config = dict(
    head_dim=64,
    d_mlp=896,
    norm_place='pre',
    norm_eps=1e-06,
    rope_fraction=0.5,
    parallel_block=True,
    init_std_up=0.0312,
    init_std_down=0.0,
    decay_fraction=0.631,
    seq_len=512,
    z_loss=0.0001,
    dataset='wikipedia_en',
)
Each number is 128 + 32 x the weight over its row's rms, rounded and kept within 0 to 255. Layers, rows and columns count from 0. The size above them is the row's rms in percent of the matrix's.

# layer 3 MLP up, 896x224, rms 0.106, rows 737-742, columns 0-111
size [ 92  98 101  99 104 100]
[[150 132 165 124  84 170 124  92 107 104  87  87 106 154 160 150  82  77 125 145  84 167 179 117 202 120 116 130  76 195 142 156  94 140  79 144 133 111 102 106 126 149 113 133 113 124 129 123 143 142 156 142 122 146 132 111 113 104 187 215 105 113  98 164 166  84 212 144 153 152 178 126 101 107  96  99 126 178 150 177  87 109  84 155 127 103 148 118 117 129 106 145 119 100 166 111 106 186 149  91 153 137 146  75 153 117  90  99 144  97 126 138]
 [127 117 165 116 110  75 165 124 165 165 104 107 132 122  86 125 145 131 141 159  94 192 158 143 166 117  72 128 147 103  99 167  59 150  60 172 136 135 133 147 153 132 136  85 123  37 117 100 119 183  90 131 167 136  87 179  85  94 135  35 134 130 134 143  62 162 137 158 143 124 143 104 121  96 103 162 171 214 121 117 123 167 158  98 149 172  97 132  73 173 181 147 132 137  69 114 122 124 152 111 163 110 139 168 110 162 135  98  91 133 141 138]
 [163 166 133 140 142 158  68 151 142 185  47 111 121 138 178 152 177  80 135 101 196 135  69 133 120 106  70 137 153 165 144 136 194  97 169 164 105 123 143 131 159  76 108 141  91 128  61 173 112 145 142 152  68 116 166 138 124 123 123  81 142 153  78 165  79 102 134 126 118 173 142  97 151 102 153 107 155 136  95 118 164 134  87 121 131  92 115 160 130 143 126 105  26 132 124 156 119 101  95 125  95  71 128 112 168 119 119 157 138 127 103 102]
 [170 105 130 128  80 108  96 139 122 160 170 133 126  97 196 130 130 104 133 255 104  94 131 127 149 119 154 162  94 116 128 111 105 123 153 158 103  93  83 153 133 139 126  79 157 167 161 140 118 138  95 127 108 177 131 138 221 116  65  83  89  94 111 140 151 191 133 167 133  67 135 168 134 128 139  93 151 132  77 121 108 100  37 102 131 127 146 137 159 161 103  88  95 146 105 103 131 115 134 186 122 136  83 120 112 128 173 138 163 135 122 119]
 [128 101 135 143  97 135 128 150  83 126  70 152 115 134  85 200 182 149 112 113  94 110  99 147 187 149 139 129  80  90 138 129  88 144 127 119 119  82 117  78 165 119  96 118 188 145 135  67 153 178  93 156 254 163 107 112  80 117 135 182 103  86 115 144 147 177 147 130 176 114 148 126 112  82 155  99 113  73 148 163 120 147 112 106 206 140 127 145 150 168 190 155 128  47 125  80 104  53 118 122 151 167 154 119 164 134 111 199 123 164 157 188]
 [ 80 172 123  43 159  82 152 143 108 145 144 116 120  92  80 170 154 119  59  91  98 134 168 130 135 163 167  84 134  85  85 116 174 167 129 162 154  50 149 190 123 149 114  98 123 209 104  93  91 120  84  71 162 111 103 161  31 163 121 124  84 121 151 106 124 148 150 144 153 111 108 127 108 132 110 131 140  93 129 113 203 105 192 182 113 158 115  95 157 137 141 124 182  91  86 124 166 145 108 110 129 166 119 149 163  87 113 127 108 196 111 143]]
# layer 3 MLP down (transposed), 896x224, rms 0.0964, rows 737-742, columns 0-111
size [102 102 111  94 105  99]
[[132 126  97 154 116 100 156 118 134 132 126 142 176 125 139  82 142 116 142 187 168 100 117 129 113 115 168  70  88 110 162  99 124 148  84 126  90 141 150 122 123 144 102 111 186 136  86 133 132 134  90  90  75 139 166 162  84  62 152 136 142 115  87 129  87 129 112 169 129  81 142 101 164 169 182 145 131 216 133  35 172 123 126 102 153  94 134  88  90 176 133 189 198 133 178 102 104 144 100 118 118 137 119 136 102 142 125 130  71 137 170  78]
 [136 117 149 116 117 115  89 142  82 144 148 165  62 136 137 125 143  71 122 147 144 133  78 172 132 145 150 151 114 124 148 157 178 152 155 159 141  53  98 108  88 124  96 120 173  90  83  74  82 101 110 119 134 135  65 167 121 134 139 160 117 110 132 176  55 140 109 184 118 143 151  95  88 205 144 130 129  72 146 135 136 152 115 124 119  96 133  99 136 122 177 122  93 154 140 130 123 134 130 168  89 150 157  61 129 109 125  95 127 164 117 146]
 [146 118 152 149 133  88 142 102  73 149 145  89  65 155 182 112 102 100 134 137 124 109  83 116 160  98 198 144  74 132 125 175 167 172 155 104 161 101  96 121 220 141 135  99 163 126  32  37 151 136 127 102 121 154 170  99 190 140 120 160 161 169 123 128  68 166 147 117 103 132 194 104 148 120 176  65  97 122 218  95  96 160 115 123 178 105 169 135  95 135 112 117 129 143 130 103 133 155 145 124  98 138 129 181 137  84 147 146 149  65 134 144]
 [124 130  97  83 125 166  88  73 156  79 126 150 158 183  55 121 154 170 110 105 126 146 162 155  55 113 126 130 179  96 190 124 179 162 117 145 138  81 178 111 122  73 169 136 132 109 139 127  96  84 140 126 111 173 161 150  52 111 130  87 173  98 106 111 112 102 121 100 127 139 109 133 135 129 124  94  92 136 170  78 120 189  95 122  97 115 146  77 113 131 134  80 124 151 143 124  95 132 113 155 119 136 198 121 132 132 122 127 130 133 124 176]
 [165 137 118 121 150 147 157 151 134 107 109 155  99 128 150  86 141  98 162 118 154  94 127  55  95 176 130  88 130 192 148 111 175 137 126 110 152 184  76 138  92 123 126 137 120  91 221 185 155 129 141 197  94 123 164  94  79 142 144 142 146 169 168 113 119 158 142 165 149 121 108 132  74 142 149 148  91 152 176 129 128 154  98 145  84 120 190 120 196 156 140  86 106 140  69 128 139 176 143 150 157 113 167 155 133 176 149  97 143 180 185 141]
 [104  99 108 114 144 172 142 130  94 106 118 143 130 170 200 123 161 138  66 116 114 126 110 183 113 129 108 138 124 121 162 163 128 171 107 129 119  85  93 159 118 165 124 184 142 122 113 115  71 172 124 112 107  81 166 113 109 165 103  80 178 112 192 143 159 112 110 168 154 131 151 112 160 117  88  83 162  68  87 108 124 117 100 145 148 188 119 160  89 122 179 158 140 104  30 168 100 169  64  67 132 100 114 143 114 114 137 103 111 161 135 123]]